Weights of a small transformer language model.
Size: 15 heads of 64, MLP 1920 tanh GELU, 50.2M parameters.
Architecture: LayerNorm before each block, learned positions, biases, tied embeddings.
Each number is 200 + 40 x the weight over the matrix's rms, rounded and kept within 0 to 999. Layers, rows and columns count from 0.

# up: layer 3 MLP up, 1920x640, rms 0.096, rows 1337-1358, columns 160-319
# down: layer 3 MLP down (transposed), 1920x640, rms 0.056, rows 1337-1357, columns 160-319
up1337,204,123,235,185,242,230,130,279,238,242,146,235,201,211,161,250,203,192,220,245,226,232,246,147,158,243,235,266,220,211,173,164,242,239,236,126,226,258,112,160,209,237,215,185,236,252,236,125,202,236,244,233,262,238,223,192,201,160,261,212,224,151,154,149,231,157,152,150,222,209,204,160,191,170,157,152,242,180,212,271,188,245,156,227,223,185,190,273,191,283,303,219,170,180,154,159,238,228,159,86,191,167,209,189,269,178,217,220,224,156,273,206,231,180,184,164,131,142,223,165,223,217,143,221,223,172,220,227,167,144,183,100,137,228,182,179,129,187,216,174,175,298,149,189,252,155,137,206,263,208,123,148,205,176,192,219,181,188,248,149
down1337,218,177,170,177,206,241,233,120,154,249,215,176,155,202,205,181,244,253,177,177,243,147,235,173,217,162,186,154,153,222,235,154,301,234,244,166,242,180,222,163,193,194,198,260,272,155,109,234,257,150,147,192,163,293,213,217,185,243,136,211,188,210,191,173,237,173,258,154,197,205,262,180,239,133,268,220,213,209,198,252,286,180,121,171,232,221,137,286,96,125,191,152,209,137,161,252,210,240,252,204,208,222,146,239,252,263,195,150,230,212,235,200,220,230,207,115,145,249,184,230,149,162,184,229,164,217,208,242,226,158,190,299,205,216,245,216,166,150,144,282,268,185,232,247,193,172,290,119,115,128,81,194,247,168,193,204,116,236,231,192
up1338,151,231,171,171,177,135,203,82,171,220,219,201,195,174,177,212,223,199,249,175,214,282,147,195,193,170,168,252,153,214,241,167,167,252,250,216,247,256,219,209,213,244,274,190,206,207,196,159,182,154,215,218,219,220,165,186,210,183,187,128,208,267,155,264,225,181,167,206,201,239,176,247,218,222,312,175,240,168,307,222,202,224,138,245,227,132,195,186,193,132,209,224,210,199,163,179,246,247,169,127,297,222,235,183,271,268,225,194,146,132,229,247,210,138,160,220,163,204,175,279,180,197,201,160,210,192,192,274,209,222,204,172,186,202,283,148,151,221,204,257,169,183,182,206,182,215,136,206,179,213,209,189,141,196,233,215,165,242,212,188
down1338,211,237,196,216,197,275,212,234,179,236,197,262,180,197,261,229,141,219,251,165,246,134,251,158,244,167,94,204,118,212,217,236,211,181,210,179,201,111,218,171,191,143,157,241,201,203,190,229,184,169,252,198,220,202,218,266,215,158,219,217,198,230,165,192,144,196,219,188,230,218,173,256,206,220,182,216,233,153,242,196,156,205,250,211,254,213,179,88,187,301,181,171,137,184,292,196,268,175,258,194,194,268,209,173,182,218,200,159,139,199,214,248,210,263,243,181,189,270,182,191,200,172,198,205,208,202,238,223,206,253,107,227,175,281,135,210,192,121,187,205,226,111,199,223,272,220,202,204,254,288,243,176,175,200,231,246,226,172,247,206
up1339,274,205,168,267,280,256,248,114,134,172,201,258,241,248,247,185,206,183,188,195,228,184,168,196,107,213,237,205,174,186,236,227,186,221,236,195,116,222,194,192,213,205,222,170,114,153,191,283,203,121,195,142,226,224,190,256,208,221,182,251,147,164,194,175,217,187,245,236,202,175,54,188,192,174,188,174,165,183,210,178,231,175,259,212,144,219,210,244,258,202,241,178,199,235,240,204,188,215,227,193,183,197,240,267,240,235,115,205,259,206,161,228,185,234,218,156,163,211,147,242,190,198,220,206,232,180,201,131,218,138,207,201,198,144,211,247,226,204,254,162,210,198,149,222,210,145,161,250,85,170,212,247,195,219,194,186,225,202,220,168
down1339,195,152,249,226,228,176,139,212,220,169,199,266,189,253,177,162,126,206,177,292,194,120,234,194,273,242,211,142,235,239,165,295,151,261,219,277,183,176,197,255,194,203,202,252,255,164,185,183,182,191,200,122,165,203,234,207,177,274,151,199,212,196,218,190,189,185,203,233,174,178,170,224,224,300,198,219,255,203,196,292,146,223,95,150,196,248,143,192,234,202,172,195,194,303,179,189,144,168,219,204,145,149,234,219,212,178,251,203,169,174,163,216,127,177,214,215,283,237,235,154,281,182,233,193,176,259,204,220,133,181,185,189,231,262,186,257,187,233,130,185,167,210,172,248,104,168,227,181,168,137,155,178,206,231,188,217,115,184,209,140
up1340,236,204,179,271,225,175,273,183,253,193,197,217,201,222,251,191,210,220,237,155,127,216,187,209,166,203,172,199,136,193,209,181,262,220,210,214,169,171,206,247,220,180,138,128,229,240,209,155,191,187,103,228,146,180,201,192,174,235,134,178,146,231,198,138,185,203,185,236,219,229,169,229,248,224,243,223,231,236,179,151,156,207,205,198,177,187,227,178,191,206,229,223,167,207,176,143,200,192,266,166,166,168,212,144,209,226,242,214,185,218,175,189,247,279,232,213,212,205,188,188,168,231,279,191,192,206,194,166,192,186,247,165,48,154,163,154,255,163,177,189,210,234,206,241,186,223,162,187,213,207,188,134,188,230,225,206,167,247,146,203
down1340,181,184,167,167,184,190,121,194,173,193,241,248,108,213,234,182,244,161,216,142,224,233,214,221,211,235,173,269,166,205,226,171,208,266,197,155,207,239,267,223,272,168,174,217,190,182,217,225,178,128,319,274,201,172,216,280,186,136,174,212,176,127,240,207,148,182,218,174,205,92,250,203,169,151,232,193,205,240,172,235,171,179,226,228,199,150,226,203,181,215,145,90,188,233,188,213,196,193,202,216,226,192,120,136,107,255,127,226,182,170,216,136,266,173,182,267,194,166,222,224,183,201,208,165,202,139,180,147,262,237,186,181,147,122,157,185,174,211,225,239,195,200,235,186,151,208,189,201,206,217,253,238,178,226,177,104,279,172,250,248
up1341,230,177,183,236,209,169,138,82,193,229,172,120,184,187,152,174,191,138,174,193,196,190,215,225,213,230,215,168,197,140,242,180,251,184,201,171,166,185,169,127,142,139,163,281,205,160,220,266,210,238,233,188,157,144,241,146,252,239,198,169,156,226,204,224,184,162,254,125,180,170,101,217,211,190,231,147,202,209,133,132,249,151,202,196,123,181,175,176,205,247,242,158,260,188,189,78,219,262,221,267,232,147,229,146,163,229,130,123,178,262,216,251,199,185,157,161,147,186,145,152,231,171,187,253,184,213,217,180,272,183,233,217,239,225,189,163,267,159,145,267,196,150,204,182,192,251,273,180,191,216,173,198,218,220,244,177,175,240,185,235
down1341,175,256,178,214,269,220,185,241,148,301,185,220,194,245,160,229,204,178,263,230,185,161,217,149,184,237,193,197,113,277,201,268,174,182,245,176,241,220,125,164,190,169,190,148,193,202,132,160,182,205,165,241,237,180,191,202,221,243,217,184,258,195,150,188,139,170,216,203,229,155,175,179,183,200,84,168,217,192,237,249,193,197,183,240,225,239,226,223,226,165,92,236,201,174,189,284,223,142,147,199,178,201,252,137,171,264,276,261,189,165,280,209,267,152,292,253,143,180,212,208,223,183,226,199,206,268,190,158,184,191,219,222,166,217,251,153,226,266,245,221,197,223,275,200,258,218,210,248,170,154,207,204,177,154,148,152,189,286,221,204
up1342,200,186,194,119,176,263,182,177,220,137,193,152,117,213,218,193,160,192,244,241,241,146,174,241,147,140,184,214,208,195,204,165,188,191,176,236,187,210,259,207,198,205,163,203,233,226,148,159,247,212,122,213,223,163,140,212,248,196,192,212,182,153,174,219,198,172,239,170,221,277,203,150,177,143,166,183,199,187,231,216,145,168,182,204,212,229,222,201,190,212,179,196,250,204,186,173,163,146,235,162,173,212,212,236,203,244,189,211,177,278,186,190,189,205,162,168,207,264,161,224,233,230,217,181,150,203,110,217,192,286,168,254,146,177,242,205,195,116,257,178,212,187,142,200,232,222,215,143,211,152,176,198,168,278,188,225,165,218,157,151
down1342,187,313,290,184,172,206,239,246,271,174,144,205,204,204,238,230,223,224,147,204,258,240,257,195,145,176,262,226,205,233,256,154,257,192,194,184,156,275,194,240,227,231,226,183,201,153,122,130,178,142,169,178,211,162,137,222,203,243,238,212,228,177,291,189,223,157,216,233,197,162,120,167,171,234,205,91,254,265,127,184,232,182,160,205,172,189,178,255,212,260,157,173,234,150,244,206,129,196,180,186,181,215,193,233,259,156,206,207,212,287,237,144,244,144,158,209,213,201,249,200,148,224,259,226,211,274,143,193,186,158,187,218,168,177,224,130,195,162,216,222,187,169,274,187,196,206,172,119,188,219,255,204,253,157,237,194,189,266,189,201
up1343,135,197,242,128,196,148,203,217,230,146,168,192,221,192,192,170,234,236,182,241,196,192,216,178,135,212,184,193,252,171,218,197,194,179,225,253,263,217,197,235,255,147,227,172,214,236,232,258,253,166,182,164,240,226,171,219,223,181,144,189,210,161,220,184,211,214,140,188,187,196,177,164,145,210,200,215,216,237,210,144,207,212,136,211,186,146,196,286,173,185,201,269,156,202,160,181,223,165,171,246,215,197,227,234,240,273,209,200,208,169,261,211,158,157,289,217,224,127,210,223,227,189,271,215,199,122,197,138,139,235,180,180,196,136,173,263,198,197,195,175,234,208,206,201,207,234,227,234,221,211,190,210,129,147,252,189,246,241,180,216
down1343,269,162,273,248,203,177,177,138,245,241,221,189,245,221,157,147,164,171,213,158,235,187,143,239,234,170,209,244,221,247,182,190,192,215,195,203,209,187,179,170,149,276,175,166,121,220,200,177,173,188,205,218,186,200,223,198,183,203,251,198,153,109,224,220,190,170,214,234,168,204,199,238,148,128,146,194,181,168,194,219,205,160,160,210,240,227,232,235,217,185,219,139,176,260,186,163,231,148,230,186,141,219,206,216,223,229,231,203,151,185,157,204,222,177,73,143,209,221,205,191,167,228,184,162,228,154,262,256,179,221,214,218,190,223,211,219,215,168,196,199,135,206,168,201,183,164,169,230,180,177,200,218,277,173,146,201,106,239,202,188
up1344,194,162,274,165,195,155,215,244,145,149,155,173,200,194,211,166,267,185,206,220,147,211,113,221,258,170,190,169,267,182,248,201,182,222,274,155,247,164,176,215,128,238,143,256,171,151,205,168,239,236,208,184,171,209,195,191,164,240,153,221,286,291,224,164,168,181,147,210,208,177,245,205,266,263,214,164,114,219,234,116,220,212,166,223,212,150,184,215,176,240,171,223,146,144,132,172,169,202,206,156,173,140,260,245,215,179,201,224,131,265,78,132,196,229,219,257,123,186,200,161,179,209,175,174,255,113,254,218,198,185,255,228,251,147,119,199,247,157,248,152,179,205,206,224,189,171,245,160,238,131,186,169,183,239,286,152,149,279,189,201
down1344,181,175,201,267,221,152,190,232,217,300,232,151,187,179,209,192,183,269,219,117,135,196,243,153,230,246,198,107,130,208,244,219,195,236,200,221,220,250,146,197,216,174,149,214,247,252,296,191,182,209,201,192,199,180,195,219,167,185,218,192,170,248,204,183,224,245,221,175,183,214,228,235,197,222,192,199,187,245,143,247,252,221,221,154,230,178,236,200,319,223,198,211,192,195,85,137,259,216,147,229,182,79,221,239,199,247,281,205,278,231,177,159,211,185,156,193,209,133,230,225,216,44,230,192,229,146,172,249,219,163,149,165,260,156,265,200,200,173,268,209,189,208,295,240,213,188,154,125,237,185,138,251,253,157,155,260,241,218,103,225
up1345,124,212,238,244,294,244,203,210,98,163,227,146,203,119,246,212,169,209,226,137,209,225,184,204,187,161,220,166,192,222,234,211,206,209,216,180,190,278,172,159,262,289,239,178,196,193,185,203,222,231,210,118,289,144,254,170,249,187,142,187,171,223,152,209,176,202,274,202,202,168,246,180,182,140,175,219,199,168,191,155,173,219,232,234,210,155,128,278,184,192,181,228,169,202,236,229,231,131,198,208,185,218,169,244,182,274,162,207,193,196,222,141,193,188,143,150,163,204,143,241,140,206,186,254,228,192,195,240,205,203,205,146,194,265,229,165,155,166,196,185,195,209,195,185,249,196,229,151,173,201,198,195,148,223,163,149,172,231,154,204
down1345,213,141,175,143,219,241,244,244,164,264,208,191,104,204,243,175,152,215,240,219,177,187,231,276,201,198,151,218,153,198,96,280,183,167,185,204,106,231,182,146,129,129,154,179,199,198,202,216,123,181,133,237,187,138,289,274,187,249,185,288,215,183,226,267,185,194,200,165,222,195,199,238,223,238,213,141,156,226,168,191,218,210,272,224,200,209,176,252,236,236,180,183,211,195,163,146,182,210,239,220,159,189,216,217,195,245,252,217,188,181,183,149,179,234,190,237,222,180,207,215,205,195,165,193,169,219,215,192,174,143,250,203,245,150,177,284,292,213,245,168,200,190,183,181,246,226,217,179,128,135,198,234,222,175,234,170,235,165,211,216
up1346,169,234,194,218,182,167,191,187,200,192,168,210,218,298,215,176,239,174,207,199,155,211,190,152,222,183,257,189,146,188,155,248,180,172,193,243,241,202,188,211,229,215,160,267,227,182,247,210,177,182,198,158,130,147,242,189,227,256,214,158,230,161,127,162,165,212,214,252,221,186,134,252,169,169,259,197,161,145,228,270,209,160,261,266,186,200,188,131,156,205,186,209,205,251,198,147,197,178,169,273,132,206,220,223,152,165,170,193,266,222,171,177,229,173,234,180,156,196,109,214,225,191,146,215,226,206,178,218,213,258,175,241,163,236,234,244,213,169,327,280,147,125,261,164,226,229,217,191,216,195,220,250,231,258,249,249,170,165,183,173
down1346,231,264,204,188,202,198,193,213,222,156,209,95,178,190,165,200,137,231,208,213,261,172,247,129,239,253,112,188,206,271,158,192,162,189,211,280,248,179,221,226,205,198,164,145,137,220,206,190,105,262,196,172,201,182,212,241,256,188,284,199,258,119,165,249,212,172,168,180,180,241,199,145,208,215,209,195,232,202,211,225,152,254,209,226,206,237,236,211,241,192,217,172,181,240,233,221,149,272,157,174,153,169,231,156,208,197,260,160,177,155,264,207,197,194,181,306,188,201,219,217,286,189,205,186,250,189,122,181,128,270,165,233,150,193,222,189,179,253,212,250,141,173,274,239,172,183,239,189,184,184,223,214,196,231,172,238,199,213,304,208
up1347,261,291,179,266,185,224,141,157,190,202,193,188,210,213,151,136,187,231,220,131,215,150,217,226,240,265,198,185,149,227,162,253,283,190,183,150,231,187,178,232,241,234,176,319,149,151,231,215,269,207,230,183,203,135,262,194,195,231,167,132,180,260,227,190,157,184,238,207,153,247,190,255,197,187,185,86,188,190,213,213,271,180,218,200,161,187,208,210,211,237,268,188,171,190,200,174,147,195,151,230,215,170,159,181,207,201,228,222,156,215,199,222,200,121,180,150,220,168,236,171,222,262,181,155,187,170,197,141,156,157,273,272,154,218,188,174,194,164,180,201,195,217,191,200,185,191,217,176,154,282,223,177,188,229,228,214,216,207,203,222
down1347,215,147,240,215,223,184,252,172,253,284,177,242,182,211,252,196,194,232,149,209,273,303,217,276,164,155,228,179,144,211,166,215,180,193,152,226,181,275,140,236,176,197,220,229,217,219,191,234,280,170,165,231,246,222,205,217,180,119,131,236,265,151,130,219,204,93,177,152,175,170,190,179,173,109,197,209,233,223,150,178,243,221,221,233,176,254,194,255,193,254,269,170,202,187,209,264,192,197,213,195,202,214,197,216,136,198,180,187,222,222,250,195,215,157,185,190,242,180,228,177,186,235,217,192,154,194,233,203,202,251,164,148,215,233,251,326,211,201,169,117,191,186,208,161,211,196,163,261,148,281,240,179,150,226,163,191,177,277,267,248
up1348,173,202,200,224,213,204,202,226,187,199,216,206,274,209,252,258,194,210,181,253,213,150,189,228,137,181,224,159,138,164,222,250,262,208,179,203,228,173,143,244,201,295,227,204,133,132,184,154,259,235,200,241,147,154,170,183,212,218,210,155,255,245,167,266,179,192,161,219,205,234,208,235,190,209,220,207,228,198,242,160,197,207,244,274,79,253,196,192,264,205,209,164,251,141,299,157,224,244,237,178,219,262,193,175,156,180,182,203,231,219,182,247,256,193,240,250,145,144,290,175,220,332,163,122,186,164,249,226,155,252,245,165,210,183,209,177,106,188,184,245,171,190,235,230,188,163,175,154,206,181,199,202,172,148,181,216,281,220,147,288
down1348,212,182,165,224,274,176,226,259,231,185,233,238,201,237,112,172,198,265,208,187,271,285,209,168,224,183,203,223,248,219,169,257,248,218,232,234,181,208,210,220,198,183,274,256,253,171,186,205,229,154,155,186,209,179,174,157,177,238,165,144,190,116,258,154,213,230,203,184,167,225,180,198,209,217,180,263,143,162,214,218,203,155,121,219,182,224,214,190,201,253,108,265,230,237,140,213,178,250,259,218,270,191,224,256,245,226,160,180,192,131,236,179,196,161,89,196,145,180,184,198,166,197,155,142,127,190,157,153,254,225,212,149,233,200,184,321,228,174,239,226,147,219,237,271,235,149,234,212,254,194,195,183,231,193,168,160,217,153,200,157
up1349,206,240,160,203,134,179,154,210,169,245,238,258,254,183,204,264,207,129,265,160,181,169,174,177,207,215,215,169,253,165,182,202,198,218,245,248,264,167,198,146,260,168,270,260,180,192,191,83,177,210,196,186,204,176,225,199,231,194,206,127,243,107,208,223,157,132,227,155,192,170,90,167,231,240,202,203,171,226,199,182,248,215,212,180,218,183,156,226,156,184,280,238,157,143,194,127,220,183,149,123,224,115,269,158,176,124,217,171,182,244,242,161,234,220,250,191,192,161,194,167,198,193,205,181,168,197,139,198,185,194,262,194,151,206,164,196,189,257,276,198,198,141,147,197,219,265,202,173,192,213,202,165,168,224,262,229,182,165,167,158
down1349,208,237,261,231,222,194,201,168,176,265,210,208,178,180,149,233,240,158,260,199,153,207,186,200,197,201,209,201,176,195,254,204,311,96,259,192,254,227,176,223,224,205,198,176,170,291,157,221,190,188,222,97,172,276,157,225,188,230,292,205,119,182,233,205,212,162,181,137,226,143,137,237,185,232,203,185,232,225,198,252,241,204,205,218,280,157,210,231,281,210,191,223,219,278,157,155,146,211,191,128,201,212,188,195,157,244,192,197,226,185,259,214,192,231,271,245,184,214,211,150,202,130,183,158,267,179,162,166,189,270,183,220,241,130,197,199,192,177,241,184,243,164,225,198,160,139,190,172,241,265,182,306,256,200,202,213,174,147,135,207
up1350,213,208,178,225,171,222,165,182,184,164,219,153,174,231,176,221,214,219,195,220,189,122,255,173,179,248,246,213,190,167,155,199,184,191,296,156,181,211,231,208,170,131,203,258,220,226,190,215,224,190,229,170,166,179,156,226,172,155,210,231,150,221,248,151,205,268,154,204,223,234,251,222,240,219,220,218,133,167,238,223,238,204,156,168,184,210,167,186,167,152,216,257,189,208,211,213,199,209,227,240,180,229,225,221,274,224,158,269,154,200,152,279,174,175,198,191,274,162,207,197,150,159,209,262,178,227,208,149,201,169,240,194,121,206,270,195,183,239,204,155,180,142,223,158,187,184,194,167,211,160,210,163,191,192,199,174,169,157,172,186
down1350,179,188,193,229,173,156,215,233,223,210,193,204,234,144,245,294,206,210,176,222,183,197,142,279,218,230,194,201,202,229,187,201,186,200,170,179,242,193,144,231,251,205,225,176,148,114,226,235,142,156,199,216,240,207,180,211,213,215,134,240,262,179,244,216,173,153,174,166,203,181,103,220,152,170,203,225,212,200,204,186,236,202,247,256,250,251,208,235,247,292,196,137,208,175,249,130,192,187,267,222,218,152,158,201,161,210,186,221,198,201,258,148,260,219,203,170,233,206,178,231,248,241,216,190,207,185,188,220,159,216,218,210,257,255,144,161,199,216,227,226,177,198,180,264,223,217,250,238,162,233,186,244,165,238,160,169,239,180,198,205
up1351,155,144,237,216,209,211,146,203,173,241,218,164,140,224,197,193,274,120,205,220,245,175,180,182,165,224,178,224,251,280,184,161,200,182,254,233,187,215,188,222,268,254,198,220,248,154,230,242,216,254,125,170,150,168,200,173,246,126,224,275,156,197,186,204,146,191,208,202,188,251,233,202,190,214,159,176,235,209,190,194,209,179,205,167,200,163,168,222,197,215,248,168,273,184,191,272,231,211,224,195,157,212,143,218,213,194,192,218,145,236,259,181,145,321,190,244,217,193,273,202,183,192,129,215,229,198,196,161,289,174,254,169,101,199,149,205,182,177,243,231,164,194,207,207,177,184,269,190,221,166,159,223,182,174,159,162,180,221,150,201
down1351,235,189,201,158,205,210,175,186,274,215,214,220,198,205,162,232,146,266,234,217,197,184,244,215,198,99,220,149,166,160,140,253,197,185,182,158,213,266,245,219,216,200,178,217,178,190,173,193,239,214,109,214,245,171,192,282,170,217,168,91,122,248,206,238,192,197,225,161,187,155,206,204,91,186,211,158,225,202,201,203,200,200,180,214,260,234,225,230,232,183,149,236,241,236,195,205,199,195,226,230,226,143,205,241,182,208,237,192,217,216,234,195,157,187,180,167,205,225,230,214,260,174,297,234,201,208,193,196,200,219,128,248,221,167,219,174,237,231,210,127,144,207,252,262,226,178,188,238,233,250,274,141,147,223,241,235,175,247,216,224
up1352,234,258,257,132,195,196,222,161,160,215,262,180,264,298,282,195,161,244,206,174,272,204,182,166,254,261,201,109,138,231,201,151,201,242,249,180,222,234,199,222,162,296,208,240,203,205,152,214,156,165,165,116,223,161,176,203,117,225,217,319,162,230,223,176,228,180,135,197,179,158,156,183,288,179,223,286,267,150,272,165,287,201,243,230,228,199,203,159,163,259,238,204,82,230,215,249,207,240,155,95,196,150,224,228,125,204,228,193,183,272,145,247,218,126,125,203,189,151,200,167,218,171,253,244,200,188,187,277,186,184,288,188,144,190,149,241,256,184,166,268,193,178,241,211,189,241,163,181,232,114,188,198,172,178,239,140,228,159,262,222
down1352,202,226,153,147,182,183,235,177,224,170,239,167,150,221,223,188,171,178,228,191,247,206,260,186,155,180,276,164,164,211,245,183,236,157,165,190,204,248,179,200,167,249,235,235,234,160,205,191,223,188,211,207,211,226,210,236,194,227,203,170,205,169,185,183,198,265,224,182,207,213,137,239,275,155,199,223,194,206,216,250,165,186,214,216,157,243,121,156,203,245,128,146,236,184,148,259,257,236,214,177,215,157,247,148,216,174,187,214,240,168,178,220,213,191,175,228,166,127,206,115,165,144,197,134,229,215,137,217,242,322,194,187,147,100,193,167,211,265,262,237,155,166,245,208,211,216,161,255,207,278,151,182,189,256,197,254,192,219,291,234
up1353,278,182,159,233,247,300,197,149,106,236,273,166,266,154,223,150,243,190,230,232,221,208,236,150,126,202,225,200,169,187,173,293,256,238,221,169,241,260,193,248,102,260,167,257,228,173,165,127,212,270,178,134,191,214,295,230,154,164,177,239,202,171,196,274,259,185,183,174,198,221,166,148,306,226,169,189,179,134,323,245,158,234,196,201,183,121,165,168,229,151,184,150,245,152,226,177,222,166,158,248,259,237,220,172,172,220,249,191,297,167,217,203,177,273,250,195,232,187,219,220,187,245,139,224,252,184,215,233,155,161,212,229,204,167,196,197,98,227,220,193,159,217,165,245,235,197,206,205,177,143,151,187,151,250,164,137,193,231,163,253
down1353,200,242,188,208,200,190,164,194,186,197,189,195,309,194,220,215,178,144,184,211,279,125,239,225,255,177,267,218,162,189,235,217,206,224,239,205,192,175,162,245,189,164,184,214,220,177,223,234,176,224,250,217,206,222,192,211,132,112,181,193,221,178,207,216,200,225,148,149,197,141,205,189,139,164,231,284,310,189,193,208,135,168,229,209,136,205,214,183,188,174,218,165,77,170,217,191,207,220,283,199,218,94,209,198,173,174,174,252,204,284,170,218,320,190,278,222,188,238,280,111,163,163,175,182,230,149,143,183,303,209,147,152,243,287,231,167,165,230,170,178,196,146,183,224,230,234,167,190,151,228,239,157,178,244,176,299,249,209,209,222
up1354,219,290,205,222,172,220,175,120,137,182,162,176,247,307,235,191,228,209,173,168,234,177,243,212,222,185,161,134,230,192,106,144,165,172,212,167,257,143,290,235,205,127,184,242,247,201,218,242,231,136,173,188,238,236,241,210,205,264,157,239,194,166,242,267,182,192,178,275,182,212,239,196,214,175,216,182,278,169,191,224,173,253,193,215,168,129,125,155,192,244,230,183,214,159,176,231,208,160,154,226,233,209,195,241,212,237,230,265,189,196,263,214,183,171,164,212,244,216,160,276,169,132,181,236,187,167,135,144,198,193,242,215,261,218,169,218,153,159,241,160,224,223,181,214,166,214,201,175,174,208,175,162,157,203,209,119,171,292,116,220
down1354,217,192,164,181,211,199,151,218,278,274,255,228,206,259,115,206,158,274,154,195,287,198,224,248,108,212,249,206,236,230,172,203,230,216,203,240,222,196,171,253,242,223,171,181,279,193,163,145,225,231,163,238,201,168,196,176,201,150,222,218,240,173,226,193,156,191,214,235,168,194,202,123,183,191,123,182,238,224,217,154,208,211,177,197,224,258,211,275,185,137,235,202,150,193,218,123,121,160,193,158,166,181,234,137,188,268,187,214,213,213,198,160,267,264,266,226,154,191,227,195,225,228,182,176,279,206,208,287,170,169,268,252,216,218,267,240,239,107,187,215,209,210,160,180,247,238,210,231,202,179,200,211,182,261,205,244,205,153,182,231
up1355,136,190,234,190,206,184,232,244,190,197,201,175,153,144,189,251,155,206,147,223,185,187,146,307,133,140,195,184,212,145,171,231,145,235,222,169,250,184,215,263,185,127,188,210,211,160,179,190,227,215,187,165,190,181,209,198,262,238,203,267,191,175,179,186,179,192,240,232,234,174,179,216,218,240,144,125,228,206,248,266,232,181,304,295,179,225,193,131,245,233,227,164,166,211,161,224,197,178,237,198,235,255,138,172,196,151,265,196,162,162,217,223,211,222,235,133,184,183,255,181,181,204,193,215,234,191,180,135,181,224,228,207,203,186,222,270,193,187,196,253,148,235,223,212,148,272,232,220,189,183,219,238,185,233,210,181,216,196,203,167
down1355,188,265,187,228,232,157,248,200,167,110,215,235,234,176,205,272,215,173,263,178,228,217,256,306,322,160,223,157,181,272,180,262,227,197,167,149,172,190,208,131,244,280,141,234,252,158,146,210,122,190,92,159,141,192,244,219,140,119,179,143,171,198,232,212,220,170,211,191,201,225,193,220,120,172,236,216,140,231,283,244,198,182,205,117,273,270,148,210,158,204,208,224,158,168,232,176,199,240,170,198,143,170,204,173,246,190,215,227,167,187,143,136,236,209,165,209,175,236,204,220,220,239,184,172,212,205,175,218,142,125,159,160,110,172,153,142,208,179,209,155,246,287,213,212,203,202,239,193,150,184,229,196,267,171,237,200,182,148,232,174
up1356,253,258,194,231,188,183,199,177,202,182,237,187,146,172,160,184,256,236,188,234,185,192,150,226,156,218,286,298,109,249,237,184,146,152,213,151,238,150,175,200,126,224,157,130,159,256,226,226,232,167,197,235,174,188,228,225,118,288,244,177,135,194,160,217,252,170,226,171,220,164,216,174,298,209,158,180,174,187,166,195,147,214,198,233,232,218,227,186,134,187,238,155,201,263,202,228,252,195,181,155,166,200,217,226,163,160,217,246,169,210,164,181,240,168,333,297,143,189,201,175,223,201,139,174,204,200,233,189,270,194,194,150,165,165,201,257,250,222,199,184,225,225,287,219,218,261,161,250,176,252,202,209,149,112,212,217,213,199,207,196
down1356,165,201,231,232,258,237,211,200,210,224,275,204,259,146,164,213,193,213,155,143,150,210,195,148,286,259,203,225,147,241,180,203,250,105,249,188,226,171,224,203,224,140,110,246,181,125,153,218,128,142,216,185,244,189,216,229,198,157,207,225,205,149,246,241,263,224,270,234,177,153,170,181,142,163,200,176,185,199,222,133,174,213,213,97,206,205,192,227,110,238,257,156,215,142,254,211,207,185,226,211,191,212,249,217,227,234,200,149,227,233,197,137,260,208,204,157,230,211,202,180,238,146,136,195,182,200,243,261,178,208,227,187,184,300,172,222,194,223,203,235,266,213,130,162,224,139,187,232,197,153,210,152,164,242,181,172,198,148,180,208
up1357,280,254,231,150,113,220,194,202,185,225,184,153,215,196,188,234,178,258,252,192,197,168,176,175,204,225,178,219,157,223,206,212,183,167,175,211,191,230,181,235,197,206,171,194,195,297,238,186,227,163,190,195,158,130,233,203,160,192,301,195,232,211,117,229,209,238,158,132,213,150,228,162,180,206,147,171,201,154,199,225,199,226,135,181,236,206,218,190,190,204,246,222,270,198,261,203,198,183,182,258,207,218,165,181,121,124,178,116,142,333,248,215,214,237,184,184,200,235,270,155,261,201,262,182,188,148,237,220,240,163,247,138,137,206,149,195,180,198,257,245,199,149,157,156,142,160,200,205,251,175,124,168,227,265,251,249,200,256,154,228
down1357,221,220,189,171,173,185,193,178,209,240,260,205,215,190,171,261,194,124,210,222,227,155,166,169,182,208,169,144,294,168,212,244,151,238,185,203,207,268,189,277,202,161,191,192,234,151,161,199,271,200,208,221,157,244,150,218,148,183,211,154,220,183,247,166,213,131,207,284,174,254,208,205,273,234,220,225,269,275,280,183,151,180,175,138,221,102,196,190,269,168,210,134,172,152,146,226,165,165,277,181,242,234,182,239,178,206,226,233,249,128,211,244,188,159,226,191,183,239,177,197,196,190,200,191,231,219,184,180,186,207,222,213,203,180,175,209,196,254,231,249,182,306,143,182,201,161,205,291,198,248,241,104,196,147,121,222,235,135,175,223
up1358,186,239,144,114,226,186,131,224,180,239,225,176,193,137,221,224,211,229,203,112,205,158,245,208,213,238,205,258,155,214,201,149,193,177,184,220,112,246,286,154,159,285,192,208,214,253,214,259,209,226,128,216,176,195,166,259,236,209,209,203,124,193,212,188,215,113,264,144,107,223,173,129,248,175,258,182,290,238,237,240,225,224,214,209,187,301,161,236,162,237,203,211,151,202,164,288,198,176,151,166,221,195,174,182,173,252,189,221,234,227,237,159,322,193,213,235,209,164,128,218,268,168,235,153,115,263,151,200,220,123,172,202,191,223,213,138,223,228,144,161,247,162,143,247,175,355,155,234,226,179,162,201,76,213,150,236,253,219,201,227